Weights of a small GPT-style language model, trained from scratch on English Wikipedia: LayerNorm before each block, 177M tokens.
Each number is 500 + 25 x the weight over the matrix's rms, rounded and kept within 0 to 999. Layers, rows and columns count from 0. Numbers have three digits each.

# layer 4 MLP down (transposed), 768x192, rms 0.142, rows 590-730, columns 96-143
474459496457470486506487504474474526484464506451516509497496523531499515490490464524540503464489477468496506490485532521486481501511480513521515
514538457489505507530504459475479529495503516479501536507492477535471483448527508542519445516485471496476529514487565445486516497475549501477535
514514479536522480524493489451488524538571493496474505495471504494539483533476480497487476558465462492475484544508496497472463470546472498468482
481539537519525501489500486514521521504530523531526487470509480512477543493510517474463502490462533515528467498455481471496506470483457525471503
528482494507512527497525496516446508526479526519475503525510460508458507509480487479493511525499471514479505533497500482493529512502498529523477
499498521483511503505493506445514492542512498478509523505502472517500521468494513540492483483494501543490473482500529526531500470558492469526508
526455474507503507505576474517522512501477531510497524504479527489539539502443462466533490503472532547472498515554541503471511473496501491487514
506505460515502494474482486509494527520462543507486509487469521537469508533487529493500515490487493524527526519517467457483541504493493478531486
495452524468474513497500486534521548484505493501492509536520461549474550511488492476494531530481497489502487499495504490552483513512532493472508
512485502519501501501485499476474518546507508476510481504533527497506498474537524489513496527509498466500513530502518526499482504508481511494526
497469493487521495476472516501469464510480500488518513471498499453528472485490481524538502505507493484531519566481559530458502479521500457533531
435531455567504492514479495539520469511498516496440510542531489483471454463498508506486483457498516494545501498512510538537464504564521513524553
504488530477535465527563542516483499476477495510516536458492492514506486506504462460509515504502471507494498523470514477534494503502496518449502
465486482505506481487527504478519498481542511503510511489489482496503522493496468474478498502471493529505494493500494455489488470473482523493483
527521494494494480472499503508477500540489513475497489489537520540518507446504439519495499510503489479477506511558506497489486501465480528487512
489521498468483404490505491487518514490473495523541463496484477483476509490520467530473473461501531486505480473485541518481512542509518484502470
495466505489470503525530498506518501528476490512486498521472494457486485525485483459508521491519497509500504479506508478501466479520463458517533
477488542441441456532515510489460498471518476499511490464492483451527504536487489499461492502483534480508514504467551506527474533528488507506442
498494499475482454459490516485505451484463462503510478504478495519486514517493487536507518535494495515495500502542504488495502517532530490507496
525481504511469493522475486516529477537473477494503522534497485457503488501522505539536533486517521486504510513500527448499474494464520483487532
476510526490468476539510499516521525547463481506527489458484505471497530494502452504487492506503531457517463516502521519510513542467513516461458
493534507526508518539530551472498581499477435458536484489520472502495494507550503532522446502544506475483534566512503461477545489451513476508458
527512482500477548485503488509496466442488484526490453497519501477551453490470525514529519511486526512552534479498478477500475530509507484515563
520492506486503481480523442479487507499482511485485475497485463489474495498465489525481502490462511478476457487530489507502545488477516495469474
473502502498536519511481491516476522562478470531487462492472534520543472498552512531513552500442539487492415472503499534525521544524489528511492
494468480497556480528508528527511531515483496524536502516465468507505509469480506483493475531532498527486483478497515490484520493507505504468513
477464423475487481510522484501456503526471511499522492522511546539560501556488552506545510486491490500487478511494502604481472493531533508479491
474506524497512481515486486489509466505518490494534527511492520524524515452478479461481489489533555522511488549520533489505483497456508536503456
492459518461478475482497519527491512511536552496531499502548494468521525511476478504461491508481506493488474513508498477480463477505503503508545
489498539540484499525482492502505534509458489519474492495523513524488520496461470499525476523513489521483523493520533517522527540496498508482468
539476489479489520511513535478541514490504511486484522526505509484518530518509514466479490483516516468495473518508492527551487428538475487455457
483542490517510518524505480516524493520483521541477494486506548460426503467525502463523486476483503485517482447493461553516525474507501467508469
503499462529481481479500452491517507532473476494500495489495492528548489521467528495461512439477487493523539468524499492525470508493498488485511
471530463508555476502462508480466530515473479538507459489492514477515489515522517561476468489500537515495498517520512509479507473494502498470477
493540540490487481494477487490487515548540506478512467520513502487508536491437488533518532504508523528471516505489485443486482461532502484455485
497523488515505517503494515533482476466544499490495514454471506510540530544463471465470557487525514501494476514501472495507504508471503541490490
491518517483503480511492515490489506467480508493474546548506524540492464504520516516474475520511490486512523484509465524559513505495510522487515
498498508505471510478476544533496510485506489533494503471508525497507541540512482504504529543524501519464520535517523489511523488506524484494476
467495473531522534493514501481494505496474474515558479455472489536512489532552495500500475544499491556531502474500523521492497560463459506486492
458514499473496473505461525519541513520495499459509498487521502508504534535514468465534456545505512521480481509465519485515519522516507494501502
478505520498517510499500481477466510518488498487463483517498491523497539543495517544500511519480546529484449484476473511484503539493467511488506
486517502506493453508517492471515510507528566492432427510529491478475515479498452519531512487468474516524487484485499489518495510516467449538474
506513477475531499500494508469532494527526505498544505491514537512499504465500497512514485503518478536474484498487531470510531505494512485483474
518457520505472527479460520531473497545486444471507493532489537471535516506501523542491516505479549460481529481520496535494506467503461489490512
473529498488485511503458466547541477486452489510481477517502513513520496491489486482464478540486545533509535492503490508521526494508501512473546
518488483547524515493494502487509526461494522525486528519537493478494534450508491432470559491516491506448514504485466503511478483508490455511483
474494531514505496521473539458468486515496539543484505479481487536450499488502476521528549475479531470472566509456493474497521473457484464507535
447478500476534499472467515470535491478501500440478447504531525491549553475492527497528491461530498460491527502474487522507503490502474539530482
521515506490470535497475504507518483502480532484512477491525461526475542493526486507478489476514496453513539517497503489555531472557473491488487
477477488495508527480469507529519482514456536457546506530544464519495514503505515516537529490496451480544534433484457530498499496505498483506467
515540482485475468499478481494511520523531471482521479507469503492523487510501442503474495525466468510482502503478521474511494520491507508477489
501476500467484542494531528499494488487493525549494484503473545472475511481489523448488490523502487491517450545482507516465518508491495538514493
475480482497480529541510521494459478500515523507525509492437490470556505543494510537484506548500532527498496494512458522457528513482533563513521
520565506539484504554505504496469521507526523476444522495488467484507521483504513574487469529495513495507512508482505496540520537521480513415458
513490508559490539453539501500463511494513501537511474530443552511492500506482526498491530494512525491534486487479530494492532533502498491515501
517521502502520535482489511413526489502489480518523510495549472499461463470483526488519487472528460494483528509515527510481510499480529511456514
480497480505456512532479465530520504541543465495480521496470459553496481492513435488505490499506519490513578476493442548509490433514523483518509
471536488492470469473526442512495429483482475506499473508520491487555549480488475524525496468533519524504472499524485544502471472491527486520497
493506489524496541439523511520510453495509487487520501512482509498490530487518473535463536561537500502516514486523468519485500486505522478470488
482484550496532501540535455538516496577497529502494453477517462510522525478470495511485502496471525503516478535502549544464508479500506482513479
457542494494496562527523466492546526470485505510509482573500507498486498477443520520544495503544537519502488532474508492480511548499530433527516
510539538547509484482498501468540488462519494563452496550512468493522516530520497446472477504517505475464507516478501487548488464518508475494453
457475496484477452509549508532483536508487465491535512539479506522548506477498511497518509521565516504513539491525508544466473524486510501501532
499511468539450525490530467491545522490497502475441505526510529513547476501533455468501482480533466517496539487515473473521509442463499476487516
527482508477452489445531500496501492499511533478516546546476510505501545522536482509484526510508476483495477478540532494513475520479484484493496
509483432499510550532477515472512488488515447533511505497507482522502509519533515511521480481483472447485468523493492512503522501522485494480458
492462489493497522471526520486508504515517526460501513544480497491499485482467518497510491547512527497464487493498487481530473490483515521501489
519464531473519486513511469501458496477516502510474504515486481479484471480457512483495424531509463455521480553493536484493475526475449522492494
479481457516467513500456496521535552521506474534526502533533526494488528518512474498497519501486497527478551476520504495498494522468521487504458
501427482511503528510477489502471479515488520490470455488506543470505476481546481488489549511504516481518500507474488477509502504460518517497545
496483526498558489500480502526512528510491507521534501521506475504503500469511500484499497494505465487492518495505524508514547505508482492493505
516475497498513512524491486564476493505488500493545488442481527518493542502474540536485464533503512471510482548507505448512470514525425486520496
495544489439495491517464492481533488506471491500463485473533533440511445488466535552519452505533502449490515473473505482475504516494483464542504
474496481509492505496497522503485526498521523531525514491495514521504512507526526459491525500497508510525491522467486506481588520498520530502500
502531513478471487459488493515482487444490513535527476516473535514481517530502506481503480531493509537522527515471529509487522493503493495482469
499533562528515471466561495507509498477494464529502540559496472437456551530518495485483509516484485518520477496497489532508491514516467470544464
518496462492481465500481450479492523537492477510501521487507480567482527467465462485509472518489504492501536482526496476459526507505479512503489
505499502525515537510523478453507504479523509549505492520504528503516467472470483468540496491481566480499501506503528522537525516484489489513518
502530453520513443481518501476513500508533523473490499514553490508518483482533481474501497523493495480493511511486481485504469513511493497492486
478483530503534458503494519497516481534517494458466508492469470518479510482477476510504525499516475496480513530488471505504481510540478543466488
486541484485483507510515471480503471545482502494455466489520498453522496544498482495513490471493498501467466488466475458500522534541495493557515
532464471558483502522550571525535471444505561523491491429500524477473489513543480491463487451489486492510514501505499503475568473508448504479500
502506525480494466495476485467505513448492488493522510470487483482496520484509500479474497511504487512566449456454476549479495488492527475490534
549491535490494519478488520510436459510549496529553512551485475523497489489489537480526498501537497480488464484468498557468505456449555490518510
427478484483541532505502536496532462483475487510505500499503470507540546537473514503527458502473469526517497469478478517481491480476500501475469
511534466493475515491473506489493529520487519505477467458513510511478489529505538475480477531473515464536505472498535522482514558461524487534484
462493473494492523470484510483491516466460502479498499452473508510466526482533513509497526465535492490501490508502503491489525488517463478488522
470533499486496539497513562518484451484536511515479481492499508545529456478494472514520529486520551495511467497512521550434495504466471465459481
499498530457526541516479512488495486464498528539483500499490485521554492492474531492513469500513518477482504476533501472500500496531477504493509
511499530513517488501543478513465565478465518469476536493477519478520524528467446536518518502469540523524462522460499498483479548496457492492534
506490484535503543528520499491500484453493508488520488483542509549458479465513510514450506471503471517511499547451519505478476486500490513499542
520480457463487511511513488489481509505515461532482545531523485498542530470460509465508471508548528505494513555469506459500478486463507517496532
489467506497501493501515511469500462535522543473505489504502469483502462520477567490447468501511507500517496540521476518530508460492547479458497
512506527492502485483493554491503529498531549513533481488477545506476527475485487517528504509515528496493403513473511548533497504502518458473491
480527512510514527482478479525510494490503519519516519546480523493543466475513473498482523485540502523498469502488461525491512475506498528475481
500533513509515471496513522488531533504538536518497547513554498501486493500479509474485472507481499477507467517497511478532515498509493527516508
471512534507490468517510448487495489482531506509473488480503469495535476496497543515486515485480478481464537448486501508529502544501518505502487
489567528497512514491489474492505446484466471508482498473498527479467486522488517509464480542543489559499525511522455459491504488509508477485532
519447497509498500510469451505525513531448472490463459527475506501509531545510475484506526491502504483498559504505513505481523514537505514488461
502490518473428497526485444515547443496494498490512524504514494454503455496519526419441503526513540520496525521498510539505516474517497504494472
488498506477528482506495488519563481501534479492494491508489520506517494504508541425465428485485457508461514483468496508517515494542510481512490
503490504486526518511476507465525461470505490467494498505528474485495480440517495497548511489455500486480502509532525506487490477485460453514492
509484501506514501495533538537522520526509503536477524491481535490526524468538522507499501481486466481502438487528508495503529457492532526491487
466512530501458475515536506472479501490504487517499503451483460506479498534489529491459490467533484503509506501489485494504492480508479504486491
487499535505551487500491471541503520468490500533510509546538518514514489553522530495490497485488477509543488467536479482448515498498491480509477
471508502450501489411541496476468508503551518482492504469448458498458509498460539475444476512497486505522472584508482462463475488510483477460483
515555528468508530502475478527498536536513494474478478511503515556474509461483489462443536485481537486503513470518441537462509503496461506481477
473528482510496487512514517498495518500504487519529506526484479499456496510499514498544521440495472488507478484505503477516512467471507507499478
456479463511522525524466506466508509530473533477503564464540490478462522469514552481506508498527476487469510539497509488538502561509466486480513
455497507489461492456446482519488536497516525489454543487532508476495488498520494513485517501493525494521534550468496492482517514522504510523524
545492468460498498484536547496499494518519499550539567492522479477498463522512517503494486546502477538552507547461498488483513504471513508469484
511515476489514522479497505484498552410448454438485519513501499509489490444537501509454508495460509505461492477495470519502493527454527494540528
516509492519548465496476534545511543467470484512464534466526506497490535505462484500516483525461509502513493487479489543472503504541502502464556
503512503481526492530420523475501500456472550525540509475502523521501482525527498520538489519535467498483580530460528520469476457470465495485536
509511510505508491521441470515511504522537507503493500484522490493513501482516509461513499501493499500518543476512482510502476519542521492498534
478539535520507497477476526498546507537502469511518510528533478500463513476493516499507536461467482514472470523474500512522555459477530534492513
486525474490471477455509477529523538492512483530502519467507536519514489525505511499477467488480498517495514451472488533534457500503540513547532
500510483480524534509521492487521477467489545520529530483490490489509543557521530487493510487499474510448530505484493437494533541497478464493464
515500522503514468495497529489503510504522542506497521530494498493524523499479463486506532461516520507505518492526505513474505484497553492527489
523549521473441507501521523499503478512478504533475530483475618480536481499528529515523534508531453524541547536496475466494527423487495496512499
510484467474532529488492490461479484481475469465517466558445481480455490518533539462502464475524503513536438504493469516529492586554485532530536
514503525488543485475543488484504493496518494505506501496500506535490465489514505522486490494466485469526492518477499527509532456462496513523494
476493492485445483532506483491476502494540473457530457489494573499503526517499474515511478495507494484460553462528526488497467493514514515489533
511557498462514494525479500513490478497537512479540502508496453507481476505441508477503510497516489515464533529459490492496475518516522496502508
519456499493499494497513446520486506502502536499496521530544489506500506516496497479463504505509503468507489509480502539506496481484507512489502
496480470478485483501515490474495500455521529520465512470532495487469522457511534486450457509475475492487502503485491479549494467513485532519541
469533470423493498508489490481483494459484501488475493493477485504509464549489514491510500539464532460491526530487562461536518539480509480487555
506488501479497504500510555498502495528511488538504504498524472532554497485481468509527440519525538510573439509478465525516483502488467520485496
509496504497483472482497529473465498527499479480520493521470489504488522529493477501511509478492484466535514505496487504484502522511504475491439
488487528458522472479488496479475464512508487506518503510427536496523510491504494526493513520490468492534481492526461526466514491479476491522516
460469498477485485462529539473466481462513567456506502513448455506516499534517484514521530527490541500528498516544583526482486474466474502494504
488475471507477493454525520426516488511457534525512524499511473517507532498518505490499530520533492479591503506510479497490430467460554460493509
442536517512547528503516529495475535513521467476509518504510497531502497486514502459478536500539514468544521473464554517543501512535513473488492
513482494453556512517492467498504508500467478530461515521468482505465517493524560511500471457540538516521498471524528482459483520524509501480495
524529471474492509468523503489458451485493504514533513525484426506522432520534447503519510546491515473450465501493531499508495436564458454460525
519508512437481433487508523488460476546522542527591535486507532507509457506511482510491507525522510535455543475498477481502507543500482528484506
518549525505495473503516502495493492508491494512437490520503472493482488513514537482489476486452497478479516513509498486498526533511506495527465
490531474520480484488504447481479512510505472507490520489502533526489490542487463535473492500528507486523532506530516502520435505518547511532518
528507522498484510504515503519455512502514516498488498498502487517528507508472508496476492502501476519519509480468519496504504501491532496481500
509525480531540464525475516515512509494438523509517496513528510462486436504510535493479499482451509496489495458518474494508499472508480529458480
481455470496507474477521512511513530503478507519450478577500529521503511512475520544476537426478542527502526479485480495526508531518488497515447
# layer 4 MLP up, 768x192, rms 0.15, rows 591-731, columns 96-143
474520473502531557521496507502535579519496468521479516523539486447514529475434563538508508468489491495512486482494485485458537486513504496508493
459518485493474520478473489490503484511479437501505491503478491488461506506506513488447506478478470497518510441496508508466477535479472472491559
515479463501495473512482489504544508462502464505521499518492492489477494500428509456488520528533471493504484497521508500532504524482517484524504
468540521494517506469486511518470466490511527481492526511480485511470504502485530487504527474452534476494502481468503502470532525501539508464502
459539482507524490500467517475496504500520503475520542450531528485507478526486513514521543511472500514487488513525481476526530519515533523505504
509520462469528536491486520504497527499511497481538474533505555505480515474467478455461472479518503521500468510529482514484497536515511520489486
494492500480450499512525485512516471508538476509518486471516480514505543481505518490506501550493511510489505471501522515510524527495496475483483
442454485478504482490472481530453471453517532505509517449480493510461527543505479494515521496477496549491498513519502471530528488502502556498479
499550478458469492476543529506500527464498519530551534504502528482497494472486514460430534489508516539550496466488488482504507511476512497498453
472487516477486541480475510537480544484468487517507496482481504493503459503480476503511496513500510492476502483486503520449494554508488478506519
447535494482481494473481529525507516448520531485485486473440476499467476516483527506493497494468535490529444467485516500494511483494511481517513
506482502490526490529531516518482494518515497454487471440478469505497469494484476489491485530470474466496503522487476489495518512464506482465496
525540507457470490469470534535500499465498496493465459474536506513495523491491487483489498493513507490486515484501510505511526476510522489501488
508523490499521492481511457497515514520508603479479494467532497553509468513485519478486532500501517462503516461498459508484503486488491506544511
502544545494480474473517508538487533512466518484495488519529513504513461499558493493516493446537522533516486472563504505491506539488522456496526
463511505498462480487506509500534553512521511517479494470505532501495467486502511481475460539469492478511486511500495467500528497544533499501532
482542558511499496514486516497513457494503500533509479496472464488468487506479487501500531471530502500465511490516499511500476487535528513508537
532484517546503504484533518481462476506446490483468490515555492473449508498515500461491505472521502486502499480507495472497506518525535484551542
515513491487539504497465480524507462469496519463471508507494499548481479482500474433548519478507488559474449519448459466529490506486521506478464
435483538488492530466489502525494517454508421516506488514468490499544481493523496467525480528531500513502507523497486501506554488513498482498489
494486466490518476489444528533517518512488501487534508503515472553499449510533443485497549544494491526482558533512512517498548472539521513528432
486475481477524497507491529450512490514511467527502499502498514539497551478501484479489488516475493445504480505532490498503495449495479474502507
475511446467472520514479515473514503473471499478476483472510488499502547492531496459536456492461500489481494507542470522522543481517568525473480
508512490481502409505482521488504550496515535473476485508536520461506536488490540475512513503494488514526483429470522481516514503513516515528459
496478493517521503513465500524529521495504505508509486480499478507496489476510477456487484499494497483535518478489476509508501494468516499512510
433540497484537495498496489463474493484489559521507497471502516501479510502456565464571434454465511575448496527537493515458500489569527529478491
524513495496497513509494482515497487481482478457465505554480506511483507474483516517515484515491500476506474530488500498471508487527526483469442
479505452478515496426533515513525476474489502509517524492464525490482498494474467539474504527534503517492518488514468538502485532479488501424507
492497492490543512506509512473499515475477543437517520472492514511537533487486524495465513533484493477480525456486487441459496512493535489493519
479512510491489521463505512519484509497525496463480464500529460528493473494524551482526500463473510470481480516502491460525516517484526496545516
467457506506524534438517465504515477520490547500522524505461478520513534502500478532492523528548464482492491497496469494518538482426512522505502
478514517483466481520494490506507488497497472491448496526504529577554508496514517457500523479513483505513505468560518471540484548511509479478476
494504521482511474467485527485510502513517519517532487499510455551537479487488468501482501542460475519518473490484507502548484532478483474492500
477499501546440499509529453475502473478489517491483510521499503514484527438484512493506504540502479514484516504517471489506525519519508455529467
528529517512502481493489539504483487500498506486516508468524508546520507529462476491507518500503477463493504487473494544526495500527452483502525
488519500481489473529461482505505503522503481501500514518480477514437491502542506493529519531483489456496554527513509516475485521503514457512493
491489493478465546494486512537512507497496498477456522482483503473514490492517473510506516534480496511482502493501499482486508470507513537500460
483501465507470468511517527520514510472498490500503503503470483558502477556486493536525493502447473487568454513506513514518500476456546518481518
527494482533501452492494495500454459506505486513503540489507491490534478500519500510527493495513495494494459525494494519476521463465496485489487
527490473507514517519498456511477497447523557495494557480505495518470472493536510510499482514492452517483519483470502486520480451504531515465538
500514480579496476472457531524443537501469476507471528496475503518527476502484504498493454514500526488499499481486537498502495519541493511494489
497512510487470529497490509514464513497512497511498547488495516532511511526509517515447456540507480506481475500514498543507520504487494505493496
505491503554504493494522514515502497517509472461509494526495510537478499500476530483480479484493513478505524508547476533498467455522488480523514
522464480516514476505475523490532509521522524495506506489530460507540493513496492499488487517494517489461512515487524497497499504479519524498511
545507483492530506455527490513476483532557465508541521473506489491491490451488525429509532526532480532520513501499468526513460471441558480518457
461544549508522480504489517522519505497473510466491497482504463533503486489469496486490516508498472539456520482563517493512494519493461476452490
501486528469534508520492491493521516511490446509509514540446498493445542526485500514491454491489498533499457504508498510462474486536495452489510
516465475481503514486523520510516500471491452454531521501470512515424490490536495483532516517525513492480540537490514522538427511486536513516489
527541465503465500467485586505505470490491491507485549509477491528496546524520552543474488458499500472489460497503508498464505464492504492490501
493535468487464486513490483467493488490538486497520514511521502488515505523494494519515528497514484519505522461505508511499479508452522442504494
514499502487512535513494565514443474459548440467518501497527468488493504501501502455517498487503465466510502513498495464506469524478523480533480
547479529487487464493500499508514519485519479520509498494484487501484481511512499579519496510501508537483511528511471512472454507434532526501525
488516494530486502533483512478436526502517490539515491484465484479508495457493518495495479501482507546457524466507528505511545507469519499519544
456516451499503468516520517503545464490528534530465498458488473521498486490548467523520520497472534494482503465521513443505451471504539519510434
522538560488493475487468488489498519508476495523517500457478485460479505515543517539472490459514497532489483505531515499490548476496488497458498
506503535476456576426428514467508450522521563527510529461471493525512526470531494487464546480521499461475538474495500535473550469470512484520512
468521488509476474507507503473495497482478509470530489496491474450502504530525480487501463478519569487485533488515473545512497468515475517549505
528458567497493489500488509508491460505539450490556491489511477500466433489506537528523510515494478569477514548518552473467465516529479482513507
475489563486451469518493502499511500558473447480484487511490501513492452515493479539527563480475515539490465463507537508484502469524511464542491
496473499500518518501495477522476462520495463514466482528532472501462515508529511469519480483526517489477516512551507477509509481521490495540519
478494515497479503503505485495498540502497488475540514509465505492479513500499506476514503479489450525468458499512524515507500460483488477490548
490531494455506480529496489501529480486482498511483508464523500517522529507513532475553492484465498489489508515511521462536493482501468469542489
445471544518559521505459519460511534498488494501515531498529549483502459545494533438544546494500440526544453525489500528485504531506526494525474
514519502587507483491529519494471479501473528452522530505475464501547485436472462464498501552515502537512527511516474497460479537487473528483502
494518490513507477505531462525499510532514494494498487501514487495514488476501540508464471516516522476486525499503535516502476501507496485503512
477505489492541498498454535477493519473503509502508504503505519482475516485515468557513532491500506513512468494497555450457478485502517490519483
462470471494491502483496504604509475441493535532493486496488485532518518491492513465501491483488499515484534496516502500525507453480510527514469
520477512484531543501504483479523516454515521521467497492523506511503489524486524460503499490545510485525493484484497482554470549483467462507474
502437532506526530497472516472521508489509483492485466505548520513473501478493498515490486470462490505504484524542472505485525494495541543515502
574535534497471488503518477492499501507515533511481482473505470539494473485497468482502447491492533482477508506560480486509515467516496466518514
503484506468489535526481512480492503506494458426496516456535490459546558467500544499505477480471513514444533477532508511504472471533438505519499
486478492507523519487522498516479504553521483513505516523485489532530517537489496510522497495497445476526503488470477530503521468480510491536536
482466505507492519445497502489475524461516458487455484514460485519522513490495474490507477488450504472486456569513507503527466453492527512481492
553431503545540514520494488488483510512514487499509474529505490444468473539588506482548515499521539485467482495511551515531457507482486518503469
500476499506511539491540517470445478522517455474512519510552495458502496458463517510498493510496488534470533487534521491476481533448511465477497
547445512470507510462468554518477557526509491523474540516495479526487561477479527541504478483472510481481488485509529487498463505527485518478521
518525511469492521529435518509496557499482488488492467495557532536501485466509498517531484444529472520519524482547459511540491506525522518537504
512483497483498454532557518501521506510494518498546510504493509520491458485514492465496513477451509502521488495478501479526494526474502486509507
497495457516484509495515451495485518474490505556492540475510487531507488512460492458502444460534482472482514510530497531478504508507503468469509
539516467546508502477447507578483517512498480501494498539510509540494561470478529479501519465489523550482516529532456511492478475530487485492513
516508491548508456499482459511487480487524491472512553484454474507440505511499515512497455508484533493508497503486471499510478477483541460487495
482516488526518507504485508514505491521533483507489485514483440536526523502489530473518508492461498486551530498505546491507518512487483470497532
519579493465529457524483515498506487499485498478462491489496448478478477478510538494534517507456538514446512515494516546494514465502524493516503
485512507532514460534510520478557496466536504543534511470518519541513465484495483508491522488508541471552516503486518536511498463506531476477459
520497488497482493526560543518510493501526502479540489490502499488528451518481508523519492534493479525528524463534500526505499486488498484516463
481464466483514528502520516577498514493500482524472488524466532520487507496537475507520537481510480529510523435457514438496525480506505523511517
512499502531492479477453417495528512575504499537485500505485489506502526502541520456492504466482512564536502498513522527466489473457499503472497
496494471488564476553512474490551518520503518547492519490487494524508473475505508516508530497516525541478499520514505486466501533507437522531492
528500503513457536551498506493471497492523501449479466475464466473484543507482521507498471465505484514489457510479512487517519503497519460535518
532504543509465496569470518503494481492479510504479509508491511534515517486519505524483464485516492493482480472545510491510500481501465512532494
571504481454489519516541473518508484525467478508522503530436513457532505515456446531477488548496516504508495502537510496521448465518480465517529
482497521525536435459497491517516480520504493442498456476477526494546433525505477489492473515500487496541498493545510440507499513525527477505487
521539507480481505487514486483462513543523504502517492498500526532492530463543477482502540496507433502517470508485492539502500522507531520499487
484508510526542523521519467488490500505530488488523474494490472503555503462451503517545488473468503492516525505506521469477464509501537510489479
483493518523495486486534523470466520485516444524514520521470541495487499458478505485523470518505491482499519486507480477478500541493516520511521
454480502531511496504507523470451509487537519436507531487519489460503484495512491506485491492513488523468525476520479537540495483500453507464489
508486542484483481467485476495495500514507472511525501473506503494486465522448522484538524516493500496504504486500515550519499469477500499479522
467543500467559500486472538503538509556483471525468529476499494507494458437507455468506499554540485487436483513465513512495474455480451520533442
515504534517525506534524494499503505516497566513484495459505486491493506476514516470466467456534502499515478487480501476505518493465478495498444
496540489499484501520504517511505525503482481560495486501466489534474511515472523449482473555478465502490529479527492505468450504491494518528487
496486473509515468497518495528509528505467520502512555495495506521503458502503454463485554520497471501530507460493535525545512519495533496496505
483499466543533465503492488523509480491483513504525514538535482494487548489498519548500508413508452513536477519581514485505483454479570489504491
496510472504488465522536491486530507467479543477508485510501507497477506548498504508491480446493482517482538503533464515502486483523526487484514
488496527509510474520462491479488485509507482496495478525525502560457467456490508469498494492438486568529509517529519532511493483480466572519502
458497461518474502502525500488538537520478487510518494479500476458459491502490539493486497538459511503481505496540523521527546508525494471547491
433527503473511447492524492473511497508468510522544531516479523498508514503492542528505487483495478512521501534497511478484493510496526504519518
526451551492517493509530516546505490532483490508467521479481494490497499493514539530472498495516497464519490463492483493514531505471491516494489
479539476514509548507524479514493497521476501510521508506495516528538505495511491519458556488529509498507490501498499487512489523520548484518469
512459539541558522551456505563517500487499492525489481522507494465535518490516548532546521477528501476481512490506492467533482494468490490489538
517466496497543520509452489520520466498484488494495489512476528510483489503463559504520561515506530508464464445481495479510497516490500474526460
462496522506506504522514490520507484514514503500509446520520498505494542458495549495527514481554480490435499522524503510529439533538498522492486
490504471507503527508474553523495527507507512509508491443498517473474525496508541542482502517467501513499514456446532551495507523510509479514502
443505509471518511549487516508493476510501486479546511480498493516539530513492500445438497565542490513495526474501512442491475556497518521494546
518505496513527521504510489519524457502474497498483466513465488470513486507467484508523473523511496488510533469529521512523487457556519476466495
469505511523511453524533526517487532519519438492503522474511464490502512539475497523489501486479492497452462530516484499483519513482551495487517
445509494506487477482542519539495497487538507466491472512457444503441499444525525468562513519479503542466544472504525504522492501487523477484514
500502496495538514521541465479508530486504512502497491513545492469550492493511518505491494512506550547509507461522484497496459501543484549474518
520537477520472498459509468476528507512516504496475479496467530486474525456475512493449528555501472491514497509496487498538493509464484542505484
581495487489457501505471495440526471496514539452480560436475464474494422504505514512520530471510426509510482516515549521495502489522516505462467
538520512511507468473489494473511508512486494519447503500489472498496511452530535505514510475518484535495515487555479524467486516505492449479477
560480520486508533516453489511481498543528491460510500501540506500533513476529490482515486530473513518550490495505526502482506525486497479458568
446463534520535562484473512563494544493499522479486492508532450479456519514534519479497491515568566444477483502458515517480488548479504477532511
552493496538492547480476499502466538449546501543545441488547464519505514528496469526528478502477519487530532460523499473533524490518448505511456
514510509510500500511485506493485476501512504487521499488480514480482514479497472531481491492502487545539518510498463532522528495503501477500528
499509557521475522486503560500516497487502478462485468524503471506500517502489496456522469492482526488522516523491515495465495550509473537534496
502533513503503514505529542507527513451488489519463496514493485510458520485522497537503500509473524508526499506550533515542502511491555486527487
513567513482500504530480524451470522461529524503513482538483500494490492503503459471523502500508472485513502478519475488497486479541495513471492
440491513463517514500482471486489496521491507490486466498486508499485501480457522510516515510495485502485492554464477455502495517446519465524516
475477454493467476545553483526510543519502515440509531477492497513494486478507443491491464499518453502536464502544445510479489525541506482504529
506525505535515472487473557524465499515515466496504533518477500459493544461521500496492517524480503539505504475512488519523495519530555499500502
501482522476496508494450504513507465504479478530487544515471476465483487464479482528493484509492463491527477501507516509530555497505497471498488
524520487476516504474510508550515512496522465503463553454486459480513464490510497499526494505514478518482481487482511522516457508488511519464520
486536480486515473474494497531448506516500456530485508507510458513540517515463471476519497485471501498482464450471533467487541532501447480515528
516492506508522496526460559514531490509500496485488523535492520510514508493521492444493525534447510461480559507505487492520473522511497527524472
510509492516483473489480474466459523547542493520530516510453500504508494456473484468502508482502505505481439479492524477516483536537498473507570
509511506488497494529459529502476535523513495506504520500500493473516510487500536510505518525446517524468511481484492545510499486501520547520471
490445505503523510487508488454495513528490482489486529535474484529516480485488510541462512525489503544502523462521536519522524517500503552516488
465498470500531500508475446505514514489485488525494510495471540518516508478501531436498539493514493516534468534525500474481517528507527506503499
444515510520491548506553506491505479479535491493479479471496507499508481515501527479503544460496483509464508502534497521475469484528510510488494
528510513491506493474540473457481539488482553478549526471514481494502475479500512513491476479503473493522513505490542439507507506481505536474475
500515492487538488507515511502499482494513501474502478485520482493482480512482550528500466532515522477524474510521484506500515497494481518528477